Part of a small language model's weights.
Size: 9 layers, width 256, 4 heads of 64, vocabulary 6559, 15.1M parameters.
Each number is 128 + 32 x the weight over its row's rms, rounded and kept within 0 to 255. Layers, rows and columns count from 0. Numbers have three digits each. The size before them is the row's rms in percent of the matrix's.

# layer 5 MLP up, 1344x256, rms 0.0717, rows 67-103, columns 0-127
100:071138160089197089102120115130161126095072160122147114136140140076117143124138126149102107137046108108093168131159166114139142132115171141127166170113151156102110176167091121146111137133059121150144063177145129086192110126092171150183127083135084123146069166143117119076100121094166105135136122183137118134153125157122141133113102171125133148145153062105183122121112105107125104116189
090:146103099138089128170163160124173176129102114080109116127085123094128132128125125202120156156096148139123148151112130093131088124116088159197144125126152153181145181112141161186111099125069126131120115188126078119159140209120111126114214104111089128174160103101197189150121130080175118134106119092154157160173129083075139194116135136094137121119112145114111142124104189155192142166156
098:108107086116196176112141170186113069138106162112145094108128144092126186100137109124118126092118184109165127167167098152179110179140127124117097158132056166132142130137063153102083091150138109110105109165091122121118172156090085091088062160132160178167122093121118155133134110191105101179136164126133098082143159147116075142119136137129128113121134108132098149030089096115110106127085
100:100124091130144108118104154166093094065116188134095113186154149107108142073167056063112106090112067137078129163099179120127141127181143117143146094138162099104104107122103115147133127118110174189096100181104147223120164078134119160102179146143113137116100091111094144126092154080108120101175105130140131066103129120076123076121143145175181111165150165113114106133176129154180152135194
094:121175070118158106153098139132132128150163079096114139098118158120155152140155085100146079096062155125137097144125112142119128151157166086099137118092131094139106182132155127161122123161153138120111133125203106110125105137141098157079154164140036098074094138138091106103127022117136199097179133156156163158173190097172132148098167185061072165127102089077180118105128060134122121138147
094:082113116121116168104150168103180145143082083086121168139082165130151147168121152152111118146134128167110141067113164115140099147107144182151109133189125118090104108133134089094102138144103147109118123153167076074174133126100067162071087120152199147148140110102099075190149147135143095151137145137139141109110101127115109216068114076160115083084091179120192131145175121122116090087122
097:094129092128103181164103127154141141154093147108155123122090117156189131178140139119139148145210177128147107115217126138129131187110091112107132111130093106125072165158160129146101112121116136139103155167096123093181094165135120154104120121128081097104114144066161120165144150106118108102139091082119134130114173149061130177146160139151078128087113107160120119121198089133149111217136
096:156125094134197108176145113112139078159095159112101089142135121112142154127127100134199148171150101127105128080071157085157122130163093095172145127121108136149148092113098128146049143109125096121142143077120077109141142123107079168147101168141148107143078101223134126097059095129129180193160149159121059177173087084173084136149156092126123105076136122175176135155129148111060140101109
094:076138166074110136146111085131119138070105131102127142199044107147184149138073112161145151153089130114112102134120147115161149167070143121142147085082101075063141135109152084112215129115136172121143073129156098106110094191133077130126128159154158144111188130098153129115119162136108049109130118138147145190130104153133157156109165107165208110130097166116159102163145125154197168122162
102:110201142198103111110141163141144115103134107114144109124095141134105222082136169096113138141082093119072123173146130130153124079143148175095093098135127066152110125072128119163080106158163101162114100112153119193132145121118185121114060074125144108161110131138075133172039134151134091123177112123172131087110118118149108136121102193162089130129167106106129117149141170137129091138126
092:105144130091096095092143191090056113148132144073183107092146099075116113121159165143122093153102128070086153093107153136111114203115148135132098104109054154149079157143143138076127131166103146200081174056144121098087125144104092114136117133154069101132187134127081178148072097157150171090133107156137142133098107163076104100096134098063085159150103089134105146113093136109137169159102
095:119093178137112154095173112135164106134181106060155142088142145105113151103106118180085209166112108106142125094133150157134179122111128104134123111117101102160159154130072080143161123146115113110173170169150168139148164166149135110065130121147100135149164106119117097143160142183163110085067137145146068147092147100145159037109129043120107098079131133138125100179172140142141118069139
090:085116093171058137117097101145163153165079161151158065181102102153176153175123099157115074147107138124113083061072113213112151092104134120134095163116160119062161149129151077088103128085108133109136190094163093112104152127115121187130131145075178133107142154094162142140097108092101215142155156135127113126083143135105103152062164132142107088125137092122141100115103120137124104110158
098:150171100132077097107172128156076100152083156110109104076131171109136117159183113112074114112136094101081118140087112143166105136152080087115139130137200187184103117122124172119097158148102111118128153104137116183110131123084165168169112068197131184143108133128159135118128109130142052097118145116096096171129150079149153107118134143081115112198134161154056111134091100135151134115120
097:101155158114115146126115126110146112119124130104140138209135138117186213146191058132179136153178032060165144151143106093109120103112119135110104118166141141128092087125149134068141096131114112159166131122143106200117176127167103098109126090166157118153158096227095119075082127169165099144127148167134102118145134189118107142145137186121143136090093145146135132169129122140136132121092
092:132168107126153132151113165194137168164067088167122150133131170137126183134121145160197160110059082119211115119150179119173134156185116161143108134158188147131115128116123087061095126184141132124076190128135189111135091128208126140112087092152204095115087102100133084147107093101088092114096098119070160126112149133106139163094099151102096112135131152167097149161176176112111139174142
098:122141188163174149116155093168133141174124132128213136110142106123092134199151074069093164126126160106152141136123162153168100086167103125157089124142088096132163124111126146151095152103117162181102091140116132163124154116094122073133128096132069160115165138096165174121175146114120129116147157109076079157076082092141169179143112140161130124149123167096070135203147125149163153078159
091:173128122141131107173138117102194107161132130127080142121158117131148119125116067101164149131054118139087131148187106132174107132119164148139099128125128134166112115127075072197118092145113145172115192167131176128103121150076209148119126070128180110076115150101111048183102096133147140131126146124132170186099153096138074120107132100120156127126160090107134059101134169165163114126119
098:176177089124136122144118187130152124107081118112196107142074148170151052132112135153102155134110142151179166041071107147125088172175106077080145147133120119121174088149104113138185148122111050138123101145097101134090118125130099132143153138135160134149147139147148151130135186103116107137128129224154133152096144055109198107141170111147127100147127111114155132121110191116161148135097
104:140086100124121169152130102126163134124144147110078149123125138152108113149153101073143145108126136155149155072178110106060143167111140125123125071115158141173119094135104091134077102133117195115160164163190110116111129128130116111152157110096164124065159084098116107097109167069110183120105131128176141087106089238123184081129128127141088090186118143070081148051143143137113176094127
098:156147125143154100086131071109160172125136150132082159164098144124153110170106175173069115080119119141102148100062124131155200171147160118148160088147156134163121084175126161093138092138132154122156136097127186138116140099144140086151147165123120132086145097084172129127120147096114067157182094066083163119097195143170127165101129129127118155136132116132181123070123161131132113116142
103:143126127112054149108091103109080161156085142152091124170096083138137142158135129144129183163116134116177139050119093138118164152122107097071083161137123122087142123086114147092125136151147125088078115120151191063174108200128114120116117087136124080063171136094148122145091128103200134115107162131169183105070082101116097127135144135169159113097155060138185144094167086131099133189147
094:141148177114151166117128152136095170148094113078180109145120106107074101094158128056125146113129076114082103128165151128146138122133176131135117112142102101087095176118130099063111105074153144159112122129129171148082201108125107082187124099147100157116163179175135108180095126118116191077167150144139149043113147145143123107160153130160177104119152174187080112131144185170156112088046
097:159087108102160102148162159104148138082112109111119160101051124093149125150112103077124104122134149135146087095109134087170158139141134176163163170075132136105127057110132116173063140151097080159159144133207125121140072129118106088097072151107138117130107098107158142108193118174148067114095148130147161101124130182128092172176113124173124144126180130131134134117185124130134186150147
095:124081119161151109133143106126157180112080139153119153085169112115094188125160180141132140136177114088122182193176114064122114146112147106115120134225114139091207143136154145160156110142168167175091107126087192134110130146114166117090125077137130067168140124041139148146153168166122153097067140145143117117118166145102163135152175126215125194122108178159073146144114078035066166125133
106:122106111107174124114097176113139111094184081133132190147117133067103124083106102210122143084146196094163124107175120142112112148134135106139147158149151129117121122107145123133113121161079154085135180121143141074100123134140081147082119110150121152088122098066097124103122092150155108157107104067207196151163192075112164123053150157117146107044134123136156114118120131131128129107157
097:097101125108151184147110164148114069095191115081079096119092169128138135120133106153123154142125104092164125059143112131173021188150169103137123121129165086135137144155128167109060119150116118165094144118059116141129130119142093104096101132165168135176054141117100104085170147204098125170155154135104119072065147093101085154147090141130094129119116116133115121104135156114090165128112
093:116154180104159118139065117139160090126144182155113126189080071137171166123165105145106203125089154155077163077150107190101175125129184215110101099049080111142138151136124141099113105125106190155145150106126106071111123088077118136118102101161127138083175162112076118147144157133143190124158127135145174133143148113128125147075120132136097132134069146101108083060170108123119139169129
100:099119159094165150173153131094130101120115123139131182134080079109146132168131160082086083178117215102110118066144106167076114110041165122150105163166141160111105098134094123147104123122082093149148147153118145148122126144115141132140147146094147043109101068098185147119150114133208089103112082163160130123153124108086164151136135083116115054139118149178138110188084136124166119121139
100:103137104124135198136085171127123145124156162110127111125099150074116036129155154116141116071181140124134116153065161129174130122113094130152174139085077193119134108151148164103106120094069103140121112073151089125101148127121128166156102144088099177123152097153111160182171125124071130144164128115124060184150143174192079121209114146113092159073131181142141149133145116131119101097156
096:089171151113158049151159110177065127097162090158089148103097126142137141154139202113118129146133075158133107146078138172133081072173124081055150079142091117117173151094129122141089131128116183110151096141066140122186110104118157105082115159118113133149110156168091198089153100158163094137167107194119147072177134132119081125088111137204125203137131134070140078148085113110130152116162
106:119122068118106131123112154169175092158125102107128109089121121148144107102134053119133111042136147072186107102115151173210051114104101114115199151120115111159098122104153147133156138136073095168117119074165118125187083094121143135161132102138127111149096188071162119124157144109164111139141165154107165109177156113117140180160128108122134093164124156115114100081117157154133072182163
096:116146067159103112099083079064170179148109201199130176133150112103119069079147125107110110129131119094146098181150182118164110085129152077127080081133108119146151129132192062144100166138107154123112133120158094116108110182137111130098102141135073190150097123090119076158114115118100155134137126114180053107115132162171115072120143170097161167102116125080149155136171147168172181155108
104:106145163117108047114159160130138139191097150177092186183091131124133085105127103125103100115144137137106067063095119163156122106172162120148228148133138103089153099087118121078096138152096200164156157092152107103110147118123148102106124109116118129151143141159129101112113113126137082156100145125120141055129205114086102203124145129131155131105099139090061146137125148132129108076118
103:130168142065096137054140139088146128136173114146079094132092124126121097146143166148124098098129109127170120069179082131159158097143166169152148111128109153131194131127126135127160121078180132095146110097136149171126069145114138175072114080160084164127129106099114090104181129149108070120095114118125118157124153086139152134176148167142121077121109067116097162090150117161081096125072
100:144148146116124154133079177138161210116122148139123117095088142161075148141078119111063182127112145130137143130103195126080138104124110124126118124103111148114082195130148070142168136169087161111074181110150124218142099146102118161129103114107114110146143084082159099130159122059091126075130124145185121132171088161161108106063173177153144136126164114095144091146084107137048169141189
098:108095117098152178166157147138118145177176112104094134126241085060145149118170112096151158174141118126110112181081133125138172090074105141085078102158090131125155125141157151184102175118125141132162107121122158146148119124171058074167128090196164143143107148080151137092151118081195164152136094131125152151171132131143129119109122089163101113073087149119138093091100114090151074104080
# layer 5 MLP down (transposed), 1344x256, rms 0.0629, rows 67-102, columns 0-127
104:147114123137105159096114115083124058175090151183118175159123096156087178093090152156142147142120125162127120150164117122125120123114081092100119204149149147103138153130039128189128102156125158140120132112094094162077098170161072183166132117132127146114150135143123129136130170121130126135138114117128132108107142168059130121137067133086143086196134112153153104129098189178104148102130
091:154106116158146109137153075174160119159159093109134139072118109106132178091108137089148126136112145110120131156111123125119165133172151158159115143088146208090108144074115191188179100152148166145129125165153118087141111101140139104121083138129145118158087171144133135150129107161126185126148177153133163147094167176141137198112138111082157131025174140138135159118130141194151161110074
096:147089098142108104140114112079172108157156165069136077134162106168169131156142121108136114117129102105137091072084111157121144105120141148121099078110076187177130068184057108107144019100098137165150143067147137072100109131130163120103197109138177122188123159182115097090141208105135070052136111154099126140112121130126144085089050103127148155104156177170074138154154168116108081164104
101:141122139127139120097171158133098045180144132107113144153139130147104143149171121165156095119120140130090118140123139147138071130166125070150141061082130168133145113150203158105195100093197130126129059072087151061122046197104131187135153147158184139126136140121161112094101148155137169160155127144165132092174106062146123133112243112145117119104109101113199120164084103044127101102195
099:134097100103174149141148085074132129087097133115112144149087075108167138121152102144127119124105114103123129159137144152048159083116140174134121052161163125107103086161202113149108125097143158134085143166137127126119127125117066197129174161109180071128155101128102173138080092137156137150153092133103118140134158123168156193095207138160149102157122080078076179108109144061172147162129
092:128140133134171130121102104105121132158169142127117110132082164122131116153136080126152136141149067201160142065120146088100079072137125115118145092138144107181133151166108123090107100078167114110126188095111125144110090156086087108088172166129150141123093156233103148092201085098091105116131103123071083117148132103156121098130002128125168207155181151098142073101143119135121148110137
098:069120123157131169105118108105173168150090128064109144116141158109094143149123166098135088087146123119123135093131142186129099127116090196112136173141128089149136136052126141082123142118139067164108137188087135169181144099144115097195167169122197154083114110161173105175132100074094092131096143144085115146131121108115110085108150127107111170148166158133121111145096171190078026145105
097:128157151108094150124129108081136150074162133115106124089133164150142132132178168137139060160128134164110136134098185115121104160129153161161177156104127155076132118082099111114088104148183174089161172120116176084122156059091115137119110164127187130128121117077130122136046180123168062152168113122144157111166135179075157195097196108123089069102138147117062142144215167153094089115088
093:180148097151136177089133115119162146180125181123160128121101096171089125171075060174089167144091140143148083155148142159104136076133132055108121122121180115135122143080211081161063117140124164146105148157124144139128187079099117121122132135127118136098149099101153116141126017132085053147108186132087165166188148085067112151109176180140108092110098155171128175109172124200103117151175
099:089075139136124179174177115166139134090083113147110140130102121188132111104092136118105102132139058113123165140097122120078160062144155150117132146148162065112115128111000156157124174132112122139114154144105120115139088192083098117125136106168139095102181087149104156128110092063086116120148128111165179065074124161169126131052064149143134182154146089070143175087147116217219120173161
092:132088098177121153137135132154082099138131109171096129142133111112084135162147074141177118134149109089085157120096111106133135122141192112139108155138113155217182115136161066107119116190157147166148147112147106121165138115082110101128088125061100141199077128118136111141139178140090132112136130150151142119127122109102063167111183130142166068139114098166154138127160121109122173112115
100:129107142110150077082097109128112156125111158071123142149109065126090174119119150092126149150121108101145098150137168127155158140190129130112157105107129137143104119074030074129124162146127111117147113210129120163123123180119118123110116124158090136150154172119100107124186148073135079130119133143121147142159082117092160121133049077103087114112127060147201098162104193255121147072179
092:082133049135119149121163153092169124115109162122092102191102106223125160132090056156165113150088155173158104127118109090111148075095130131127129168090152110082144151086179052131137125095115184112133122121108133066143131088149088123140171114056131147074132112050156151179143127145104107146109155157111124128062089093174130116165160091115115090152132127096200144152079081103179112213069
099:132183082120082131104120138154129145141138117091189129106139161136143146114123092145141110085067119158142085193123200118125153133186120119117147058180163091089147117131088112119174140145125123132126078166107145153079155121123124133167116144184123112064179088113132099129108068151104064199174104165133116140114135133118099109212143153142081110112115107177154077120143097139197186147113
097:162171141132111095086168132132128207105145100094101191130169149143114150156187109054091158141066128131141205157113146102194122155083109126146144113182167028110114102121124101102101110095138079136085092133150169152176166145145159138114120093116080157128080133153153199148105136105069124190127061143111115175136092085137098150141110116076118147165129141140165122121114171169165055099140
092:143096066166130210105139132137120106127158095153159094136168151149156065141060084105111127151174085124151136168107119097154140111165144156200131136142135145170098102106146150146134161093105097106138142126140104074128160086108162186091138173114111109142151088190162153125159123110154123114144131174084148153142085111101185083156112136070128183147129100114114118081123084129099122153131
100:117108108096145156136075103181113147077176093103149069140140151123119114135139111103157123095114177131118081137071149182178163130191176077152081143138112050123104131166141159104061127166152172126142086056180164156117154153080126149146144149178143123099173176120168144122131110162192145176136151097173049130150185095112148094144136178133078124112107160133123175155136159210106142107176
093:118136165126113162131099152145145116090127090136046096104111120160092189138154123178119151064126121151122133103164064148120118168093078153047116109103098186144159161140143145185055084171117101171125167085117137130189130087128098107162108148120173121157055104127161140088059065157097183142102157067093104128133151180171145140136058132153168152141130146094161105108108143117161138138196
097:143063158067146138134140154113117122123182153132158101075180136157109119073102135181115129136125169070148120150035092135095154073102129141165116139142130159140108176166132153106103155090134143130088147161087199137123193153169140195082101137117088168120100112136178122136128104135151060105087074158139148088137192109158144147212161131042110134161130067151135085185143121093113124099126
103:141129133106136141145147082133164177147111125136158113161126180152099064144130110111161113127063092160074141115113101182082102163115119173108152153149133138166081112111086151141061152140174161146093129131133146098183139194103082133163090140069153111129144148103121124163116154122179093103094116131142094133117104097152140116107055118097156138132092096084123153123131148205144180101065
101:179167091129160088155110094121140101099164111165087072109069127123095050086153160121120134059111099134144136129137144121074115150140133082131111074131100127117069100119209122155105154149148181150088085101151139130118137091122136122146138128071151124165157120129096110100096154166123091073074150150114167148129135080124161193117150164152181090168167069147130181083102107051112151115164
105:062124083150085166101148108113122184130099132163080103119154152103093129100142150189128175116123178134158122100125103153160134123161113112116179070116142156128110131134088150088155133170148116092079189111135098156092132128077165085107135156117189132129140194136129106168124171164121148146126107140107133140139089113079085178143099146117125152174147157069153152118082155187130159088094
093:175130149135117112130127137119135143127109177112060149133065132149109169140069136085118186159120146163195142121096000186160139176157129176084065114164117128132162119142135138084136146120104100125097140142110092140132110076105153088069091134089174118135107100129155086148161180148136140029110129095174129146113120085139140164153122107098131128177123175138163117124108115161104105120138
095:211097171159096118124084056157149155092129104111051094133087074075138120104142145104132120126154152049162097178121159204119186186181166136115112155132162184177135098122210133101160104124089112160075174063164114142085090137091095137099130059116117113090090142088127122106175142164095082110151135159093098166119169096123152158147214169102075061130132105100112166147113163071115127120119
093:129175113152122168124079127098158126156175058117173145153093096128128161101054073089083142071106106163130096109197145177146152168087137114098113131086154101106153122093175102146107154144103141070111158074165090124178153152074129162105034188110108159060121114140149119120122108088107097171161095135105115193107124097106090171132143109101060141108131097064103116091115122140126188117140
104:128154127177133148143174144117160131122110098139159123198132148096066099161132128125122153167165177130183078072189128108125201119137117139113119153170093156186174119111189084146126101096132133091133127111146185103124155105131102074128124138091068113179151150123089156116139121132128166110105071098107151075075171074056148066134145130092127108147096088094138135117116093066171179166122
096:099121150117132116097107132113122137097102122161100163154150180089095200126120097067118117092142178156137167030182088146132134209149153139117120133121082110095064155111135091120137119165110101151143109111123088123160109153149135103100065129127109173150096115162169139137079114178073161129098069178142149130071091047129157142153122126141060106107089074126074143122148146114101141171085
092:148134111146128171118104118101187111073153143177189115118136121107074132152148105184091147123129094156079129127157173173111176118063110161137109114163188193153108130145176103129114046185132155070113131101097141128111097119085138114109125152117135077174107142106142183059155164070192140087167110095113123142090111134144129147136044149165154129041138104075073105115106134171164137146128
101:180066091131130082124116100138096087122131075125181176156136149235158148175168140159161150163135146080102166088116085115129117113103148170115136111124126128125126161143218130161127060204171148159194120097184094126181131149108116122139122103093178127145049140137106092071145160079160177179132162149096130147100133123116115114156064119210157156141148133139149116123157134023146058124100
097:127130155111108095157070124159132127179091098086122164169148109180162149137112109126087163147136150139122128133086090180104120076173145059186125144152140101110139126162135171133157057170153135150144128137150102139142150093114091104152088133183085115135120124172118131199101124052121083149146061094165104148120151145127145136204129126198124147147101194139152123168136102124106163074140
099:162123154120150180157106144121133101129111117125194100180103115129167100151090082166170127105101136159063155138159119095102083113133085111102104153098159250125128167087190173153114094119124167167100116098176146115077180139157152118074104114122136137142108155079190140123080140177129130202102165065153141147128139144114114153075149145120115177144141095138111132103116107121100132121107
104:116099052078158135107150154166061100137177144099117129131121134126126111124067140112125094157123119102143098095123110120104160124139115147088173192104145101174141133167151030142149146111130162087115110082145130122083114117157136186091168076101120111151099159115126171145153149190105095166111139168115135100083117138166110114144202157157141146101187065138134079125081183127161065183147
098:122172081151167100159092089128124112174142178167141122128114091065125129127174112115155158120129117105128147151119125162138180167069096133143120138125101121084157147103154143152130090190146163160099138134156147170116190101177152179124120125128146104110102113109082113161090141133083148091113108085128148138070140181181100140126211118133162091074149094143139142130101089147070105124125
102:165155129114132176091114178190167060150067139123148144118098101133163127159093111145138117049076115146143166109144107151086103138072117085122092107109172149187181103126185106194150127114102198106123169154108122106127132114113123119109134121137137104200072060145202151121104097128158108179057141103117134186148138102159180109144122119104119158116105114154110204117122096066137125121116
104:105060163172138118156129172162095162093143123130077126155105091112114152098115124147131097156111104135097136136148149117076151128135111136108117172149123101117161096135182128153137120139172075129138147089108146056145162122186117137139167102103174139140166113161129151154156154145118165192109111155151144141105100141119172127168118112211152117187118112070114119171154147109091123091104
101:148099190104178156145098182091044128141061130092151148140117101138148122049136151141127152166114093141193115103128176136101145149052170111190058116160130132140108126134255128115103128161145098119072176173149144128172128122143122113081097135103141168146106124131083118085102114127100151122174113090117120151098165111122097132075134109142169108129068121115058097122126077054148160198131
# layer 5 MLP gate, 1344x256, rms 0.0776, rows 68-103, columns 0-127
087:119134133129197175097130160126075116127116084157096135108154143112113144160149145168123119133183161102189119194122101136140164191095069137137148145175069176132077092115179098083132135158116119122146114129108134174153174061127158160118109111107117101171131039124145171183144164133115109075151170161176153104124193168123144116114115134151123124121125156082222061129123062066124163143130
088:100126133032123097147144129090099167085156121098092177145082115170162113178102101129136097177113094158108148131101106107122138140172126141081146077127108107131104096152144135114149148098141132078118147178105131161193122138222166096137172163147104089127137083130068135091100131101102153114116141075154157103159101146069173119064128122131072144149085092122196126129130139134118149171093
101:163171116117111139106132113127092154120138143155153163204097134174096144106124093116121122179121115121114163102143180119167108087124142167115161115151173165066111071155206177129100075140162143128087109106110152082099098160101151132125183146143119104081140138124151115115061082165110128109165141120124123113142068093056085076137144096140116094148054050098177162152108146104092109162136
099:122093129144132152153127131066117142137132166126157144168128135092161085144112139159134113140146124106111103115110106133074098078120110132189130138150150110120117126119166156104127131137159202123219108127076152112167111088112162180216155129117176129151122130091137097152113109097114169061147094123116104129107103078061138132151125126171159051119110153117147109123151155107174124121086
086:112136107149108165101098113098114163134039141096122164113163170123158177073089071119118134157128169091114140119150133111201197110173181091118131070143128130142119105065113093138185170129126146107178063126076116112169168130154131119142116180142098067131139052112106080160157126121112148167126115164115146071147107133054155121182175109127124096074133176064142098132131118123100123164109
100:110106205159145094093128109152175114128065181136110153074153162138131126120129094163078088130159129115148145104077163103167100128139157147143141165079114117143180146156165102092120107163134136162123124113115094143178105104148126121181090203130124175117086147067136157145120106141155162093103212092158157126091115068157168144139087109123176129145143206095141111201097130126148112152113
092:192169125096161100096122110169129092101110138171178119091139119155132072134148143134108148107128154137204139134113068137194155113170075215124123132160181138163204120192155161171106079118095087099109156088103142101185112111081155122137142073148179076150082099134100181099125099153098166129153138188061149113162123100082102176156084180086150152108132111168104117095096178104151123103152
091:153132094119160131099130139165156124189119056143183119152136149167112167135092095085141136092110121194133094136048165067138102136104085151119175080160146129121168169089106162200159082165152063097150095137104111140069151130167141141156163138131140048106114098114148106123117139147089163077169112157090129103129138115110105156080123196107178151089107144113159111099105152105113147132097
100:104119108082129173148151178124171132125138148126213121096139077084072141086124103104071143159085142111068132139125124130121085079107149157150084098100113100103110101161150112106082101066131096171160092100090143154148117131135141188219137123110119154129176087088139122152110107071132176135169176091084124111070145081134142189152131159183101156176117113116151143100129140150171138185163
088:138095168077191099110197078132138167063115125133112087139077192138147145126208077133101133172120135125166128168103129161124114135173055134157149133145123139119155120098126142131128077133097152117115143176112123228130150137120156175175132184158193181118213087132180135106098139160115134172127112118077144151175084118189158157106157105111081118110113139076144156161118146127151109133128
096:133150109161113162137149090144101105107136146125172069141105176114115112102107113179106157107129130149083043096096130170141145095105105132150087184105165130133167140139142055122157104109123156121157135100110149113114115065176151112159132103161181080111087124069142158127169128173155126082147124144104106147130164068134154090104150088140106157086105135075180118102077120119164079143103
086:119113135063144123058163155069091118124135129145065166132090140139092087106120105120162121146138164193177194174130165122166085149135145098096137081180142098118140135121136181127112140156137172095178105141072146165179106082156158138126200144116098058090083097118167145143150095190141095128140069112150127145100074078102129132165140152131137101139150161103161193113132093046114196179138
091:099115154108062105115127135142029151139119149125085133100061123155145133164107117105158107099145146167100149129124122132101093137138101091121128197157176175157134089117148189073136129149108168112168118070108064099124143107072186147121107097168157132141090091172132170128139095098181160119092146135160156099159185129063116151109139119134177143147076135120091124098089109106151190119107
094:143103095129130171123119165121123132147152134118146170142134143102079105171153127136151173090146177114068158144148127104117133183091066050159092124129145158102057133123127070140112096089117134135187149135179164117124119158104130164112165143134219115107126150061124170112086100114098190126131109116161102123144127172147128149116152108135140141039138108171073158153194103142169139134124
085:150138109158088138110167134123080129071156143121136151176123120219138128130145161118106124087148119083086074124113103080107080147154152057074158146145145120069162086100197119177106036090164102145098112156164145176102056174086159083135106153068091091138153139112116129128105140140183157103079125061129147161138171169179148110132101137140135188101190140120107119134087102116088165106081
102:085090206109102127138126080106119118176142180194205160156162125150115090141146087168140102110106111156121138137127108120151132107137184169156152105160140085135126123108171136087141132154160121181118145160109153120196185078105143166179168110120101095133087085079086176065162143080087134096128092118129131160135130111102136116095153147071116083167118155107159083138078106093114144133101
086:134121173082073113149144138113109140105144106108203159111180143139113110103124139091136115128155162144146109143139132080096101117107108163164107138143150052117115179098128121130156095136142126137050148203153096147130070100164147170185138128187105086064130102116125142184092124075131137070141086193121131178082087113129116104212136142152167094098107129160086118145156118078115169115111
102:079110173117099151097161146159148119139126169103151123140086132084108154135140131123085102051106154125139115142130114167160155150119111189098160133098168095097091150136178111184178138154162134104129128173112058114099154116087142106131145123166162086132122136137088157156093091094087111156167170106046075133134113143200148108116128131070174120168127176084120235092115163135078109151156
111:145092141142107081070178127027127156087172142181095092071069110116067102119128116187097114126160155177104092107144132106113145129109144066134095134113151140096160131089147168147083105117117125119109098138127114133154123130101086101074098090102180121184200154053174145152066146147182156125123149132057149083107111131115157182175166169097100097139143151118142087107135122141078145145058
099:089181183158044118108177128108120149142165164133072150103093125133077134129133127169124150106086121162138169125129130122124107081149156178167070119109137116094088168126122131083075116161118168103169122150151094150089153103101086108158158080153058147092187107165131125108182135125083151179108122155077073160146154118142132085098092122084115161109111151114157116136110069151185096121103
103:131143049112140140132064183100165047165066111111098135089111104112124132160086118125182131133155164102151152044152156133186138127115145192127122137143192105129141125144184131132140085105171109111114093147137129139182179168145131113160150134090069141148069157134122137091123092087126178096116123124196136200185106114163175138142188104114158104142135225150163128103140158066170180130073
101:088094110129068123150103072137071116097077169163116115145102108159108130173092196181188068161135147146157155103105088135154156163116108151134155115136087115111134135103150103105154093118098119080103144095124140109144143094173149114121164097121133145122104157093147094157104126104106123107133148145134208108090074124045175129129115071083158127170107239114135147099126096106176158136214
092:170146076146141144137133113118201124158111112174156190102130141058109093132144147169131085092077104140085131044110162190099111143101152178150160077123133139128105138121096127144101117122192158056133126129176142118124128150139173112160183122149138070129158105157152115166061116108137104126143058158085093136122126116146102132078118100105109102094080086133172114130088141099182138121098
098:168155075192102134101107128088094150165094082132151144174142168133124130150107106171070095078101123146188129064139171117142141132084102100148058182137185102090115119111115085160109150137143175070094125096105057065153128164114129145068064104084129134039181125090131102221160120091140167137142068112151111176094185114106129114085114127115123146128147095112083132146139131157135182132175
103:111058065095105150060109129158160177122136160131141154190128110093127163149145058118139101096068153149086155132081105058169103088073129161124167124144172156075185083120112132138119112146121163157147130081179115110073140160157154165075189159160150102067067093101074117137109087132085198163132145163093173152089133110085152105104167120168130185185190131122082124055170053105115128152143
091:203122121160162163139180124128140143127139131140134126168148143096154134152084085112136154073118129144138158094134125101119150104130159139172086096132154130083131143122150140154138094076114136141167119118174166080106125065171196146121120152212157101120117116107131139117087115142131089071105153159190160140134140110158133129091107128120111111117160099075145076169202156095185111122153
082:115073162085113156141133076135127153034106093103119121130094093128164075132149134154128087141115147176091153173112127173136169168105133124092071118147152105099169087177120076137091175098127118144142165172112143123175141084220133117120097143144091164119122117133100197158120109133145093087138091137192097113168078142101219083177145143154188102149098132120146125161095139075149160128125
102:085086136118107111116117092150190179160140165151128118128106149192136114210115068138101039123127142154105136165100182129102110058170119131085166151146154129136165097128091115107116120111192182115157164081069096102147141140147096150127133142085096136133085132070124085128119160201151194157142071113137089127102125111142084091122156117130098124094066122049091158171180113122194128118151
098:116177096149152136086169128140091092151200159112101113076193125111157182118087183133166092110163161102132116122110151148112155183122144127131123128104159028149211177099143095157064112068201150111084099158090102098090121136109113116113091107171155136102073198096091156135118168152112121131177075146143099123116154078112099139095118164175164137102129161104123159140146134057096122099159
094:134141159089098126141116104045092063103080099111202088131092136069114097139085118160147091173092135126111136158108145143133150165064126159108101123107110133107077087131164127169119159139118125065134142121143160116092156158143080197161122194107065094147126087137070156073129109108066128093129153073095100147091095186135155129099192088138085135155144104098164137165148121135141102136069
107:118085151194087096141204111135156084118121106145159091094136171087112133116144152118109175155191151205123050167112160137118096149096175129158150115176147186128058186113165080123149101157140152168167120147078125102132162161127123135139130088171170111115155098131104153116069117094105130111173111138115134118134176061134142123144169170184121140092155107117141152137119135090166150144139
105:153130137121180146118152139164166067161145128190171132116085166173087113105134098112138164110094107171063102189107132200158100135075085162176153123127154088087087188095163093129135101072170153160152159116089109170117114101158103149136194153134070141191115132131205131107142138168105169105177106120124083140132137121131139083155114120145126124071083136116105153075100124133072144142121
106:130082146101147131116135163135108109105063125174135144138089148119092113089132158138177121100095130142183081165098114140129112135124109174192073090150107092135133131083150124115118106102116187139090057133151104113168214161094156175086126166125069155159092097106122119095137126158074170132115159156131127165148088149099057089157142168171168167121129128133141117172098119109156106135149
097:146082110124053120140106103144097106142129151194166160137082128165091119120125088146140091121141163145169151150154156137117141126147089131080122194132147139168065102151130166051079147147119116180090094179105105159121122075116193141197165097163120093147124064068133080105143152103155104121138135065131128121082118146120117135165119097081175093132150185138158141153092139121097116182102
096:155140113109071161152116114093109091107133087173144143109131113089125125129182097159098099041090196118092148134182147148144156112122138159207087119119201139068101190122092104181149141150132147105183134174083134097100174167118105123154110141145124162064108123108103124138158173143116100047147068110125149095184124084099129134152165128156157127057131113153154199153202099112125140116137
097:174119125085141143097127166119113128160180120126202146069138188135157159139106161181159090197104184106144132176083146140158085135111158146131153143169107145162126111132173136125124136109106084092149124115111141069117102157155159094127123078128151104147133151125122124174034120166139134074102085189121094162098135111164162122132130082107123156159110090092167177155139146118152092110091